python train.py --n_layer=13 --n_head=8 --head_dim=32 --d_mlp=512 --norm="layernorm" --norm_eps=1e-05 --positions="learned" --bias="none" --parallel_block=false --init="trunc" --grad_clip=1.0 --warmup_steps=200 --schedule="wsd" --seq_len=512 --train_tokens=171700000
Each number is 128 + 24 x the weight over its row's rms, rounded and kept within 0 to 255. Layers, rows and columns count from 0. Numbers have three digits each. The size before them is the row's rms in percent of the matrix's.

# layer 10 attention output (transposed), 256x128, rms 0.0931, rows 92-114, columns 0-127
080:112123061112102112127136119119110114106076107102141116135120119107149115103147160114107184099148128129156125089101131118118150161149098152141120146169135089166123146148168144170108087185153137118134118120154138137130142162152185179134107137115121105160105098105114120131130119103155153140137117109122143105114135115128108132082096109179112136158125121094147138125187117144120130144103
074:122138125115116128135137132121131116096165116106151112108141158113133125130120112148135110130164124201111155122120131132124097096122149158117127142155104133102121105100148162150139085145126116119114140108133144121126186091140136058091131125158112135097132165124068121104090171078145151149138115125154172130136138103118102138152126145108092121154161102152124117148128132161170090175077
069:102078155173142158119149085120101154122142148107113092109112163142168133141142099127132093145150140122072136166111129131206108121104111115101156093143102130102109121143132126125146085140126126113134143129114165132141139109154119144096122097119106156134141123074106110087144199130152114109131117156161128151151141148107135167116135150080108147125117097132168150119106150134117117142130
071:151136140135110146086154143128100137170128109146123106171191113155127117096141135127111115108148116099122134110149187104141138147127125130119092104144153159124106099114109119078125121125105147113152113132111170120093122149094115149119129129105132108149159118099110147132132152079149106131160160108098129177165170110114158132101098157153166118135097126087085120175146152078102120132145
144:134117132129080129167154108100180088161137142190137122114133116115144126104130126133121127174125172120117155106146119139116104089078113106144135134142136172157158150108124113119115140137126170144141154146152124127140093113166137076117136115094120106133154161095144144117099128085110127188120087102114128114131104195144123129144113109107123143092129124141113156083141103124166106104111
146:122134207123128085095125159128140120134099101140161160124086093105132120144127168150129133119124139128123124114122114123102149152130114091122119130144134153098102137164120149161146147114137151147126163159102148117140149127106152116150169113095144146182055145125092107104098139066147108118144151126123089135101093103107105124162105108147158126133138110120175158127124101146099160146122
145:142118107135123104150136136121121121160151175133123091120078106150119137093094139103123141138145085102139169117169154090094148122128147145119119090148089114145177120133138110124117106099142113135066109146136095173150143160120123136161118153158161157105108131138104170117064120142131157118144126166145104122137087122136152115144103130179140132146125091127133156097101119104181117123136
157:161156130135085157116127164115134159090119125120117124154106138171139082107129137131130188139116124120078141131165168138141139147118156147139120115138128147094095102116103143126137047146136129121125191133110119089139138115137125130139094132141124139117052126109146154174108100126136112154146140157127129129135133112125119147121136136121070133084149113123152087112152133072135157121151
149:159102144114134135116118125169114167157091132167085136085088124078112127153142126133135106141119096132101143126146140089097119083148152144083124146159114167164091147116112149146140141105111126136169153117137146137125099133105142156100113130114105121111123126092163168108106168144125155151113129142131125118104156143139085162149106135142123110188171157119093092106089125146091153142118
147:152103119189154101141114122118115161133110128075148149129131090153119118101158132109107096110191168178089115131135105133133135123106118162141133108143104093118127138113132141113074082131144131114150137165102110127100148170186144158160133148120110097113127110129155107130134124171145127162134111166139133125097116130135096140108135095133131183113133097151118130079096115157121155105122
140:164135075146141156115105138157128140121110126140164153121111113105115102110132135120152131139110149112164091151127202105094147134127121113105115122117103152148146165166111145131145113162100120160140102096165125134122116145121150110136152105176129089124094112129113129117132091153151121134130135085150139099109110127206077146142128113111143082113136101097122189145100109155138106112148
149:147132117145120117115134153143091091105149105140135099121113134122143094179159114124157155116132134088118131115131125078145171134118152121123100100162115154129102098128109120146094143114108155107132145150124138094122154112128162140167130161107099109172090127136152158116173143083123187174118135141086147107140122089112151124167104099109176157132125127118112134158137072090118108141150
150:117153131094166089099141145147126095125124144145116148137121094125181146137093098154151099118171121135102126163151097069120142129113119159144134106113075128151138111100150146168137084097155082117147154113156119166094105127118196089110157099150126145114109141136121160132143146131126102135148169112126110150116127138116109115129132145146140138152132130158125097133148132112149120056102
145:120132127118083144146132083142138182099153156120114125139149103107140148144115099128126154090112172132142137151157149128094157091083131094076096079110163115155154134132135097152140126105098126124159142154084113143093146120139104124076142107106110160145150121168163124150126121113159145099146147152138114133125125131169139110174141093121110104127140146129126112142113145158107112070165
153:119135135113133137200140137140164125095092094151107127093178087141158154140138153144161137126147116134141117116082150099168132132129143176085138152112122089150154142088095066139166145141086134091144128116137125116157111118101123129127120119097143105114138091151152153114122116127151104131147145097159068191140135132122123117141123124134123124077114149127125143143112129135092112150117
143:212130159165085136107116147126145111104119091146143129161095114139121150125163146123102144127094174165152158136139113156082084108130132120118115083135130111128162093139107112143117131116153117101164065136156128117135125162152116118106130117081138168110122151110117147149159130131132069162110150114096169131160105136128124143130139113165130103152129129105129098121141099118128111094136
153:113111146108124128118093130112085126133115185086125098120125182174112145153184106119129121140093085136187127102158082127117147138133146154088125120169181140114128152126112116097167144126118138128093154114149146111106143186142121128132110097078106116149134118107115121088141123126146122182184144113128143141134120136116105135076135146114129133097149117124137134118118119098147131130155
151:143121152139139146116161139109103161131141145146088070121108146137129119128133133174161149130132139092142101165105100157126182110156091143140105160146118112113137149124103106171125128155120134137139093105096136101112152157107112086139136119106122121124107098154123199132148120131124097096148128149154143145157121154099162082107162108105137143159083142149099123091088096160117123088127
136:162060109075127121092122136113109144177126110129134098137143125175123119121137117148120154140087146095128116125137178153121117141159091141160145098129156123158138150072074168124118132152122135139147155114100156150137129109134124118137152128155145113144164107130099156109147108097126091102170144116095118149086157117071134128163144147137147141117147095133148098115148106096112123117161
153:131092123167132120107116161096117145105128124126148134100102128102140122127123126089085149157124121124125155161135160124115111193122132154113162065110160140087124147113122106149133130125139123141084182140149172093148141119132136106108072102141121111079123170117155146153127129106087098139130164114171122160092120089139101142131116136156151105132137158148096149108133149155160112156104
145:133087112124173144134131158159130167112118162119114148117141122096144143145138141118154151149207142080136087092186102124085137127134130105137146148074102122096136121116113146126112151100174091177120131126136117078157126149124095115149120108129145149102140103114141126108103106094136135135159149110127158133126158122101138151105112075123130115087147166131136115104150141167128133131103
156:119139087152144135140133108111131127160124134135137124139129153134158211106089151125106145160159139126127130129126174134124133139141110147120083139134153093120115119150119115137179173114112099137160118112146051112137167122130120148165150101156142147153124122120107139095126165093154112122135099101162109180099116054124112145106144131145130153113125115105102116115097084115103113117106
144:115115199126111120140103142114171135118186154141112110146059148128067108139103155157161120126193146098126103138135149132160126143117141112127146116107142115125170135117103104146121136143154135144163151113140132160163128117098108110138140135139136126112133134057095104127160112143120132120135169148108134142099125123102118152088111154086109147118137100093113143116135157129092114095098
# layer 10 attention value, 256x128, rms 0.107, rows 93-114, columns 0-127
060:140125154161158099164176157135149163099128133117103145138160150143104129161111177111144131150115135131106114131115129089142145107124121139102092115133157116143145116125144150145107126119112130105065120153138075099136124140132131129082096089162145135139153110135109136141188137149100110160069111091093123162112150123141079179080118129153142114127152113158111146131089131118134112112160
063:098147117108130103131100136129130164137109114125182106140128104143073130089121138142082153120142149134140172101111138130084143100117177167158138151100139093167105091100138120097126115097187137175123152151154109096126125156119119103153146117101167131096107108117112140088160124107107108122119107170126116165149139155146085113133160124131128089093108110129128127119106128133159131110161
066:112145142158129116160138126134131117135119120088133147148097106116084097131145099096127166115135131110112106139126113103137140119138133120135144128155108077134200097134141092141135119094144127114131109129160127123139099046131115126094162144098094153157121121116111117130138127175146122117186094132135138177116128153114144117118172188096098140079161164167144156101138139112123134121143
154:130091174140097103149115141126112129142126137125140145130107104104118075189124142139148104133112173115052130112130149157113126149111140158178134149165152145140091136117118112074125093115117152116161084098153127150158145126142144115098119099110147089148135091116177095134159089127137117151130109153131138164132134082129132136120141115120154125128130124113159100082100113150144163139145
151:134084145108149138176099112092120157112147103133105148167123122137126173104142118147105125125116160150119109128109096143119145164106163150111108085138123100170118114161124117140137175151128120125122149139099146187128117134148122103146088133125159106138099134144111125146103123077153134086129180136135151087108121099113137124115161125142125131127148037124107100156169113117151099141148
152:138135143133089130124129155161114080142106105130147137160135174154126141145111144149148126190153104162099156131118117088125134104154145105127130111075125087134130096132072205119120138135145172113131118131135157129118102108107114089134120080152133140121134141130145160148103115133129131130117102150144129122142089158165163110130062134107118125153119116137140051125131135113137106120142
156:117159133126136155093126136154148168110127118105144087157108123120126147107112135109161154122117104096118121152121120147182133170135131155147134108154100106147164127086138144138083101162154066113145158102081125162102083133154116083106107111150146155190141145147124171111115116137127095153139126113164165122145149144132164097107135114112115124083149155116123126098091139116111127109132
161:141121152093150121079137142153114135118158123174092106118118148111135069121134128122158142135127118160146130105130083104112100153131106125133167131112140133146135152122126113115113135121115144098086117167126179146124163107098106132144133175086130113143117124118131132154164124140178149116158090154125165114089127133116201129109125184159132140105156088109093108119073116148108119105134
160:135114135170145078124170091130113121159090107117131134166143163108118125145126137122131117143167184111170147140094142103108097150159143141119098092128077115125090154108126135181088133114104105115095143134149127151129125087155130150131135103129106165155137130113157143140142119111124109156107140094142119102128132099105149113104110138154099147105089140176150154163101126125071131098162
156:142152156164070116175113159107136117131112146131101120114098123175104107112131130117115148148132123134145141113146124097108141106100129101085113109129129150142147155159099105163109081167082128139153117136179122159076130103126111108111130130091138137072134140144116103093138131130147113132118162142142161143124133153138178172130110165128119071168179146116117126118131140117105131156166
156:123102196145171167120112135151138117131109075134126138151106088138119142087110141170127136124139135129133163132100099119106109119149118129127097116119123103133127120132132154106116154114111147158182132122141128120118113124141115097107119142129145165140147100164070081117088176146143148171191104139138111085083126143125123107108143164111160130068131094147121129127154117132119170141131
163:130138106136200146120094100145136101143085119084170153105131108118112057144108104116164128083157097116132115084142123081180135170139180115131163126155143096120110148138115145127120148119080110121082129164114122100106134145098137124127104090133130085114151141167132123149115107115136155097156127142141125130141152121132123114111128182142136139136120171152141113148124130131138133149122
153:117117132130163089153138140110121126134138109126148148094105125141134129165125137142111174126133109122141156134152134152132130145097128082118119094140126167108126124105176127101123146083080155162133143135155177173125141170099073086134162175151176133115087117168124150097129127123089122131117110093107157137172110137126080122084104134136156122113107121100144104096112127150099110120143
157:109142115117114122164096165090142127124119101140091109107161114122121110109164186076109101117124156130134153090151113133178153120141090141117106097155083127134160134075140149080106128131119141165146130163109125131133144130100168127159140136164125140078124110125144113162156126123173108121138134138144106141145158117108092174175091123141111140135106119146109126091104114173140120140147
155:161081099140178132131119116108109128127097166132114107132127144104120136071111127129143160143121103187115138140162164123088128101138104201121136117120143108151142120126168067121114149109112122138118113095145123099116114126138120099101132116143114129133108127133162178109138162098134155155108120109151110159138098142141153135088180130110130120147119121198154093120101106144125097131107
165:085115088135119086111092155119154164138115104136090108104139170122141157088145129109143106108157126125114120166144132094122144121148130063139129132124165132153179121169087112170140095098157121172158118097144117139091123136101103118106134103100133165143161125156147142155135123147117137160111092145121145103114130136109106156128125125136160174139099083102151152121112145134164160112145
159:120133107120129094128089126094087161175147127106161133114074127158137126154144114129142091102133128131163151145138118116111135179132113126118108134171130150108135128151101138082144148110143092101150140153139100137130107124117124090172154127089126183118125090120098133133114150114172119154104092202100134141132141160119128114141138126129104121121123125185136098117154116119123077123182
147:147114113108163114143067137076103124127151170127153136136139128116117138116124141131152151102089143126135157084140125132147103177086178138139121118121150104117167125127130150125084124127145143131161135145119097165142169130118162155103150087112099161144177103070143102119113128154099158136123159119172148138136105147142098082113135132103112128127142081105100154137082123135126104144112
159:129116121135104126115117135141125126150121144161078111116113152143067135172110094131122150099136127144115144111135144161130129145132094125147167077090118122097127137203175161126128144138113133117141138126102125114107101135150127141132127107137103124118093141104143126135127113140136120144177106101161150125113198105077128145123148100085117132166192124105077117174106114118133127127162
147:143142100095096160077145124112133133183125133169122134170166097135169135115166104131150105113144149177102077139112116117138144156117112109106074128186143138097137117168098155108168119124084111154097138108111146157100140111122123151125128134122113126111124122140137142139087091118144118156147117127167173142105125124137122144136105120125103121118160154118163137122082129173110149087120
159:137134113123110115138116130119118142145140138087092104147127131138115132092100138052118102164097153140149128109137113120154139123119122138102196162091132136135096147139125146143141102126126154091101109124128126154117149130124123172122141133135121153116144107133112155150065141153167090164124173135128150163093089127128094123069085099134142126137107172138132116156150124149167105185125
168:139101131126091121150142097174104142153099150111159119130139104147109101124133105097160142140125130160132119166085110156128113145148163150112122135136106131110130143172110114100109149165147131156151137172136135101128117147133073113102101126116161128158105118130084121165170113116117157086145167157121161168130120159074103124114107092092123149164096117128102165118085130159111120101105
# layer 10 attention query, 256x128, rms 0.075, rows 96-127, columns 0-127
141:123102123120165152086141143119125115134123135167122121109116155122108164106100142126150112126157151126138136116122105104147118175115100172119124128126149133115118163101112129153118115161170136122128131161149112099189118123126119110102158171114100125070120117149151093118137139093129175158173112135163163145133117089146113114114073098159105140165108103149143124098132120069135075105109
152:092117139148129092080126093125121167114127134103096143182111114133124100158085121139114110092149135127124141137106098134114136133154121148091135156148176112129107091128091124153133119098146181099145127075159150107136156132112155121116131134159118105144126164155187137116132147109143140139148143136084121165132141124134139118158121199080160102127109142119119106096148160107118087146137
150:092132105114132107152107136120146126153129146144161124100128153127145139136158074110111125091164146131109153124148127133078169116119119145170132114131121090082119104137104127159103149130093090153163118140181142151117122145091112148116152106128108110117162110153177162153142169112103155110156107149116110177121140148087132122113148127147195113093165119138117127097124113098088101117137
148:099113122120131129130149121067116147119108116150121145161150119185106128100120103120108130105125113148136185114099124123142100130107184154148089145106126119105123177184168153109164058154113155153105154125123148134106132108137139121128092133116099096069139162153110125111121118135123153103086145144142092149126144132129134119091135159141131118181118111165127113111151134140100132127162
152:124170117160124120095134135153161136138148114100143176165117107139089127153116117109114150131105128139153090135104151132141163156118106109197128099135183138153156119137161113152097133130122089128082108131126144152071108158175102139072137122122117111103113139128142108128115134101110155088113146107104135109121147138137073139116100134185115087143116154100140157106138138140141152111112
138:099130140134091117081151094143101133172106125135164124127118109143112116094107152053126126123140107099151088138150161115120134129115154098131122125151129127147120165101130119116109145154117130134082158096105129153148134144138107104132124148146141154124116142161168083130163118142109150163115123118100114152113107111100130127139129143114168162198193078160080117160135129107118124150128
149:133149136159107164147143139138089124110148110090104126097131107124160124127128136120119142113125131118118076144130153137093114107123146178170138135123168089146181138136117106104103122157116128114185139138131118069140097117135156123169132113145120130117144166134112097084092157086181130153136153174163142112116093138101148120115092143100149131124120114129119095166151134115109167079140
157:118119112104106123088123111126106145132148133174088140087150109154151100108172099137107131084128127131160106109126115113117173098147132103120111118113143143143145117187103128142092093120162154081183158139138104117139150167137153077103086167120139165100116098140149137168122167155124139122091160115132130143150150144115163098112121114159149126119127121096135167140153140124117101149100
151:141086153133141143118114131096130149116111167123132150078117116138119165129132113143107140120137099103101179107103190120121103109164140119157134107157156164112115162142097116106113147112075128137077108158145103137139124087132157144146162161088136106144091126123112146095143118139133142157130149154113132143108159144158092128128152150147107115102113090145092129142137168192102124093101
146:129146140114128141183121149170102117096140147132153156074137094128090109111096148145126162112135135093139183137144098160126094127150116126134101131150088113156092134163147127146111116152144136147120174151168094126146127159187097115110132099133139146126153110141160109084091135100100126124140094142130148096116100127122091165090134144060136105125137136107143126128138140132097155130152
149:141148131131146093140088125167139110100105120068175155099120161113151145104126113124138091110130102120161095167111149101100131150138089126090126140078096136105118165161127147147151143130135106130127160150084144127121190129133128104124146111107109115143145199095112109106121156175141174140151143113134134147123107152176097124155124113125137135128129106116128117086107133111155142094135
138:137165117146146130127119111150127145151123142115121083155127126139105099129121138095104138153094157148136184121132146137106131087166082148081120119112134111096112175138104109122130108143135143152152068200138168137152139124140139107109105092125129127157099143163129134066160137115106153099110134128158100089128150130136137114166142103109107157106121125178093104135162097139119153134107
151:118165149137149139151108127143127156171114125153124117108124165109171144160128135101157094118147139153130119166136071107167132111134100121136099150106135100125114163127117122137171106129128134113102172107080112143107111098159147141098110126105147109170106094118101142113136166115151097136144157131163081171111109142095072123098148140118126133088125132115109142191147100093128160120119
142:197132137110119103114124134180144049097101151178139168148100136121121160109094115103131099157139112113135127145140110097141140117133102102112156136113116096100125126141137124117125128099089126144102145179092127138157137151139153171134132133146164126134131141115168130099177163111154156095098102112166129101125145134109120136116139133111147105063103143137141084127142150117115146133114
141:130103090101110132141093160157133120111119126090123103134093105132133152128164162117093090124104084109132179121083118139142073137110122136126152117106112126170112110144128153120097107102129113181128142122119176126113133122154114122099131110115125111138118139152135112125135114123156158113172177124168140132122138123148106156135122145149156165096177102110164130163064132137169100172111
142:150122093162114127151073158132148108134138131094148102135091113135109118068135101091113123107132151177141124162123133161183075116175125145121124166123172144129147140173148092176179122116137123132094151112124085167154104148099157107135120102127126132155151121122139119137144117129128156153132135109107093130132102097145132151115140115158142135117110119098127133131081139170111092124107
147:136098112140121141132094091081147124157097157079089109104106173118101127169130112141094171114139158113148120135127115133126099127164132122107105114129163100143118144108123149088122147119150095115111161156147097147113103100167105136108155167164117118130122154122144170150111096112145146167090123130172141107125147115098140118136148147181149154158119158120128097101099118071135163121120
142:139081156112118165120121083079110124141103152127120123104141120135145116141160130105152097118101114169160151184164128113068120134141115076120112156112114136161144100099120142151144112195139108139139138127153137151102093160164145112118102112126154128120113165108122127120089123144111126129157134096114165126167129145142129098100109137151125122169094119148125065110118153146090106137141
148:114163134147119120132133092130127106126140182146114156115106108159087110118178118107149148178160135104091090119131130091106129131123108113124080108155139128091079121153130132141164151180103144139157169159147157085138140138117116123094109140087108112153142140135149129095116099154147123138109141142159110132124076119125093143159144144131110095124120117135135141171088108158116163166099
144:092131138139148135079143126118116096146103146124128084154160087154146111158121132131158144152112124161109132137175136085144136191136133154085085131148149155114136149104119142116130153081149102161143134140116116125108116158162127185087100149104108156137094121116131123108109154134148096115124110108106155158123104111120140155147101078109174095097146139111138121118124156149091085119126
148:121164103108120121131123108118125144105094101163140129118123109099094101099118151139120135123147117083104134168079162158118081163156081155098130111083128125132141171113112149108151130116124146104160128124102146126119095121127140136114161139131184135169142114171123160127117096138142086084136111120147143178175116129129122100100111099163133122149159123158120153107123187155113161131133
147:141126114139147129120129139156166157127120120119091152126113098140128081122096102133125163137114138100069121176125111071107144115153164151163111170118137161155145141128109095137109160150147137156127115136140197157114142103078151110131130122122137109151121116083121104155144117127137089142127129090125159171121103123108132150092144114118105128180101108139175110116145129079112129160158
145:136176127102141124167116120128111134130076147141103117154118096144164138188144126190132115147108128086156093100143104128103152113127065106109118114102130128154122207123095116129121127135128140163118120109132113124122068135133145128126135137180117163140150130081114136161133114104100164182114125125113130114148113139158091142112125134105139120118124124120135170107106146134080116154138
143:130171139095098119139136105166111168115197149125119114129125161116149147155119097174147104112116154149120118118138167101082123154161143101096099116130156158117116085135158081132146117087145127132070148132112139115085132093122120105130148119135153131109132136175130152133084126110117124113129157132133155117165146060149115131132128142140178129145093114142127122147152102112086123151116
138:069138116093168153108142117134148127129095118104171148132128106137130142141135094111109113143119174128103096154183109132122134123138146131131138128108120163111131133126160144096125102136113120119109103079142139116136160096147159086102128157160126125093140154198109148158116140109163161109134097150148147128144098152073150134152140122122108143119087122072091133174102164143134151149124
138:154132160139122098118117137164119140182124131128118161173110112136148119105122149164078128115086159135107152129118117122101104100140201114139124139119110133120122163081139143152135125088135134136188136159074081082086131155123103129108172109144129132137130127143114124094126136131127134161135111162109166145184107119108146136111101155160090145085117134123100139107127108121130114146110
146:131145177117145110129117151146092115136121153184134118121148146150182132113083110126126137103123104148133117119098137166102110137119107116143079133128091148122142138095144125124119156141167110114142107094174159108115083142087172126117127175123136121085117140147186137108103136118134140105085193101134131113108106118151150172109174147118090129133179101124108128138111120128132153115137
140:113136129144133134140135120130142099137093121110117134177139177127107142119118139101140152138103144119175117112132113182121113091130141137100141145131130160115088102139057167105072154148147100146159125145106157156128151117125129074123096111095127124113118090126114146099104154115116122167133163101165111124165139123087069125133133162103140085142115099129166126108124149172118103140142
147:152179170099138151086121142142131140126113127123107149109159122133132102157088099104131102137100103108110132127140122116151081108132176121129121060118159167170125113088110099162139153144121147106184133139143121130147132120088109129139104130097131108116117115124113111173097175108119170094133107154138084127140132107111124129168112129131135184116126170139108116077124144150092136130125
141:141145124130119103135165102108162128141112066162152120156130156098110130141174118110098123121138113115102136111105133107132096130133137115135100131117098140122142139148137156152111136142144109112109104114144139151123125184121110132131145110136134167149140128092123115130108154187141127114097144196138141131140133049106113175139114172080113154096107161085138091152143149113133080090130
151:138119110131148131122129120171136083091083160121145150124185154162166135137162130114088089124112077088140138094147108158126177129124097127123107130122168112108093101134122142112184113159089140096099131108124126150116102121121104136166144101116090155134129118140129106110143121136150152120148076093128151156156069092144095148134124135131106132119139139150166135155140132128127167128147
138:119131088109159108092126070129156152100178122083145148102130108129171165133120141115156133155097108144085136156142106186141097106100105134175098090119105141130169145120111120153142153097133158145120112165151104145121184140115149116115135154102118175145122112122130107151166090113068129106119127123152121124131120113130127104120122109125146107113126107131118125121135161120181123099157
# layer 10 attention key, 256x128, rms 0.0773, rows 96-127, columns 0-127
152:084101121141119120136123158143163127053124146176138150089113123117124149136129120127143154156102132137084149142145125099109121168150118120108103104156154144115131135096134102141140081098155117136138142205131130108139128143140146081161090115126095155116107134142099149102141137095112142160145151166157144183088135098111121137086116118146114089132106166124154122117113148107145104118107
149:138137126106117109095088122127146150125120157107105134154149122128147132130133119151149133101154082127127179089108102127168117166172117111089070111125127158183052085111126110124136136161144181134120143101142136114137132136163139179106181129110125170120111142153164129083120120090129139136151169127106120137134140119111143124132112115088124111163105125131122098105131105118114132103146
148:108158102137120113174139150104133132100127116158167143132123112149139096101126112138099119124131122135157158158147156139115146109143113189108145123143141153163134066112095154143158142127055117143126105132112132169172106140135149167088145080154107103126158155131119112167138125112119132139109135156157122144084127135093178098112129095131156150109146128115088120133116113096091158106113
158:137131125116120061117193136107095120117150114099121159114140136125119125092095108111131140093136153156132145111112115115181143149163126163174088122127123138144115168142151129150150089183172138180160125114116125151121137112090118109144091120122089136104136129114092144130125096177136152102134126149118133141111095137134129127074155127150181119113161146139157095100133110130104120115142
144:173155117185138131098125119123103113099114104091121141151105114123134052117169109092118124113108122123143168152125136158067131124154119143181137099105158100145151139105105142131145089136157130148115114122133150148134118103130128144113088132132119121118128144155142117126159148095173125134128109155162148105131152126196069097113116099129090141143130120128131108105163119172162137141115
147:064158134101071117121121103142148140172149146125149153099163096131154102106138136117084109153154107114142109105105191105102121161133154161169133117145134089117110144144145097123141123121131146157088136127094105143129106134110129107128116160146120144117107150119182089113132159136099071161137142111139133116106110117113145149127102162113121148129154111166124098090105152110178115118137
152:140133135125130159115111100158075126102172107104053132123160151123121119131094144087129129107141137132127093143135149137128091148098139150138081140127166176135140140181110146075117168135082101125124146119151146089170099120146125137112143111139101167129124152105126132120164118120137105111122109132122122142133165131142141143113070138185136113100136109105155103138135183100143125130110
153:121136114093127111107158122145111094170146132134147150107097138157121107126121101128080091115134151119087117130159151158131166097171115119133115157139101122147137107122119141124029112134132173119095125138105114131091141114200138160165138179101105110156099127163114119149096134173126125130129131120151113111150138154108157116110151114143136130149110108104151134131139144107162111153095
149:102143137128116122118142170089134110128141111122145127099141080098089173119130144104128141117133136069140114122103153158144141125165131100180127150104161145106098146112099158150130183142137121129088105105127102133128067112119131116142134109160133127172112147134126184116144079095132177162154134113114119163136086129129152130152119120158115131140147104128107133144155141169137075147100
151:120172147114143117118119112146128106103115139112142140118117159054115115099134157105109096098154146140067156145129083177131131148144146135154148127122147128142124125171148151146100105085110084137119141147155153144169138123073136126169112121134100128098142125116131102090090124100072107142109138188076124113111136173144150138111143132100111147144143128131138166128138114135131123138158
142:134148151123156085115145136125151118111161114131115173100131127106133180112142134157125096085110111144124097164121130168098139101156100133097113092130147126120114182115133162139133152142131129123145161167131142159158148116118077121118140092108115128131174174120133114140132140158157095144171140143150089152147132098143102103133135114107139040134085135124122115115091115128163138145102
149:154104091093158148160127097151162190181164139188144121144126149162146093116117152083143116103150154136104133130146162139160131120112111093126158127097161120116108176156115111153153112126126111145160120148120161116117112094162129127112128095144110138120120131112115127092112085151114156092151137162143134080123117121112123117144111154081107105066126104122127104112141116126130127122096
148:136124154101131115130115128102137131117125112112127116111122129148122113169108118135112107158144096187143151141113113137160117097114119139158124120141109100105119140118104135145107126101089138099133166104161139174117091088080156116119098120155113108162098083106119099114158186153097160123128142143181118159165148136118112166141103154124119102107124115122189129164134120122084167114076
150:153115118112120086156143139140153107138160135141167155153110094088113146096119148114137133143194141167103113105144113096106124144103133084163122130113121132160130096132135132161116132089152126102116166135117136094143096130143143154105160146122145110147130141103102100130144129118189135149083128118180168125125136139132093099143141108104154097135121170113094127101191122158086129096136
143:132102099144101153127118107096101095115110157113120177102083099131129160171152138142161093108109117129131182152084087109105074125121123139156131141152127133196125105139154130163111090130128106142098093111091155106125150138142142113110176148127127124106125148109128138112113086137136125121115145165135108122157142132128121132148123112153149148063138166162123139149125159110144085141103
153:176096140143103144116121130105116134101156147110134116118098127131057086142124130118125103149152113121114148138145139157170099078151113121107065119121132124135159125124116159174159136135111136129114154136138127132103136177116176143138076180128148117137209174135150146150122123093122124144155104122106130101140094115122116114109153139104100132082126095112133147125118153125149098116146
148:152119157124114105151115091100197095169142165082099148130182127164142100137094140121077165104089138132147135104102090115155116103158120099120127129121143126137121115140134139098124106130128082138159105134125136137132115147159113136150108151155129100133127148147122121116121152117133135158125112177134126135151115134122136099181156124205141121134120100114123169097126106115156102075143
155:129113174099122169127127107086137129113120152098121181129172086101127146135105107097035133156150140147114103153162103106080130135138100099121133125099098125140141102116145140117122112169166102143114135118137123152153125148139118138097121080132163173123143097137179119114167121176144132101181116112127130123123147150114137164104127136126137147111096159132135124158133149144108136132124
161:142167124158148120096112156114134141107126127131116118139100110142130110126115119106106160154205104130121137086152137103119116141141143147117119088110104162102128099162126115117161088131138093115109137129153139107166154159123117103133113134130128134190123109111136136116064101140135160142115129092162081114151131160128104144117111110164127085114110109188132174114121091100164111156090
155:118095170145153081084123139129124095131079105153174128103139113120135107164134127125112125116091127125123156124157128138121103155119137092075141123138167093140140192127140111103144118146161123158122168140153173095139085106154181144126111135097103124149106120121153146138086137123114092119086131137118102117145086144109142114146101129095185130132156148104108160141141148130148131146147
148:165146137092121126115112128096143116130071123140148147134167108140094119119121195127181146155171111118117118135059158131107119144167076147088086163097169085163141144146117091153134116110134141096163131142123114153161140143084101154132138126147134100118116079176117138137114089131106114096112124121145145134138151121097133087129125138161145140117132130130121130136132133121148147145135
152:133105085124125145126124121179135130096126113186091133133129096156117084138162077130088099129117127111130104138114096129144152121123163101147116180103168114134104136097099145128148147098132147133179155143145152182132110156152147113135150142134129131145148106116144132104126128157145097107115120092141082123118137120149121104144152121131131119169155152152144148132099081103100060091146
139:134161125080160185137128063109151148119145127129114093158134137142098132118135127130158100134089129135105134101131129148100127121136129103121167059089100127140114163115125115138109124121114139131096144091140122118161097155137139109171104130147112082130094165132116183163143110180131116170136111136117109116123144162161124106108132116106161150123092136148161163128108140107086111112161
154:125151162128066130103125115139113120130132107182150120142155117165110093131128056135156139124081157131124139135155141144137144155135137140163099113111134081169119127144146101099143109133113133110108110140104146131131132062094123107133167099077142174127190113123113139105123122092113136145124178097135117130151157123129139138150156113139153106113058115105113128133142137147122121124149
153:065154126135173114135097076170143142136121128140144155113142124073115132135124105144128128128161163135140122132121098135117103114162129118102142195109112106132116133160167110130133133141123152167150099096161125165151116118146124096095093175120091131134153142117086116132126142143162140109096103096173131155169134121144134131122122121122125144110099101077091116100103170149116104147162
145:130135139126111111118086126143093141137134122148154120144102100132092092062168130130128171096076141139092129122146134155103138112138118079114121113132114101136102177147137153155177115104128173115148175097144110113131138180129120147136143088086126090122136147106130096130145117100107113151119107117127153135184152150116155160125113164184119157128143167134149122130147119106136120122099
150:134134160142160156143100119139097121174113143121138198133102114108154127111129123102130125138147097077126123145133106181117135127127109087160136094137126147112126128113142114153137138092135156122158126162144118142122111123090142107112118141130141182084091110096140152167106069171136120137094164130154109141101097089125168161171159120136116144128085127090156112131107140109140147098138
152:119147108121118102141124115152116113155084114115120156159131137171127101120171126125097144144079146161130105132134120131125135113151121131129152109137173158156078103108092170098117126139160115093105137121121148125148130146106141101095114143131128143126116127128107149120177119181086169147092122117133162088156124098080136139106111175075104081124166112155126137097113148128134160154171
144:121124127115139136141113156124107145124134153110127129127142118188150157175137161102061116131169184116120119147084173134128119128117134153115128079093140129144129120110105113149128141106159129104148160125118116109108157123100064147105109111089101131131118129105122146105115146105142157152121151140121075138172173096159172116106144124101129173121147152102148111098136151159080121129127
151:169147153150132155110159180119186120140093130118122115135070151146140103114166105155103138117130127126116118097156115147121117163092091177111131146129140128095129151156127113119093144107119157133077154092124120126125134171154134084113125091110119126134160115117152065156117162163143150134111138171090118146142118082096098134107104126150120139105137136110114103122138139126129095086146
144:072137108158083164119131105149103110141122161129159174149144171138107164118147146090054123165123125129138188088114127134123151157104108112115116102158154146124150144139129127109124136181123154102139102116139121110129109152127131119148106129053137101160099130138115124141118116119127140130150118120121122125128123105158113052102130149149124140127117109140126122128102102116088165110164
147:120131118158156105110142134126153137131140127126138099129134095151156159145141174119136111084088118125115092130170078128086158103116128160174104139068072154108102151123104106129128145135118139101117107152141112132087139129135120141132098159107142145134121133144143095111113107110106155111130141127193082116097170162108150117121097155120125132152130157151099104145112162173158133099162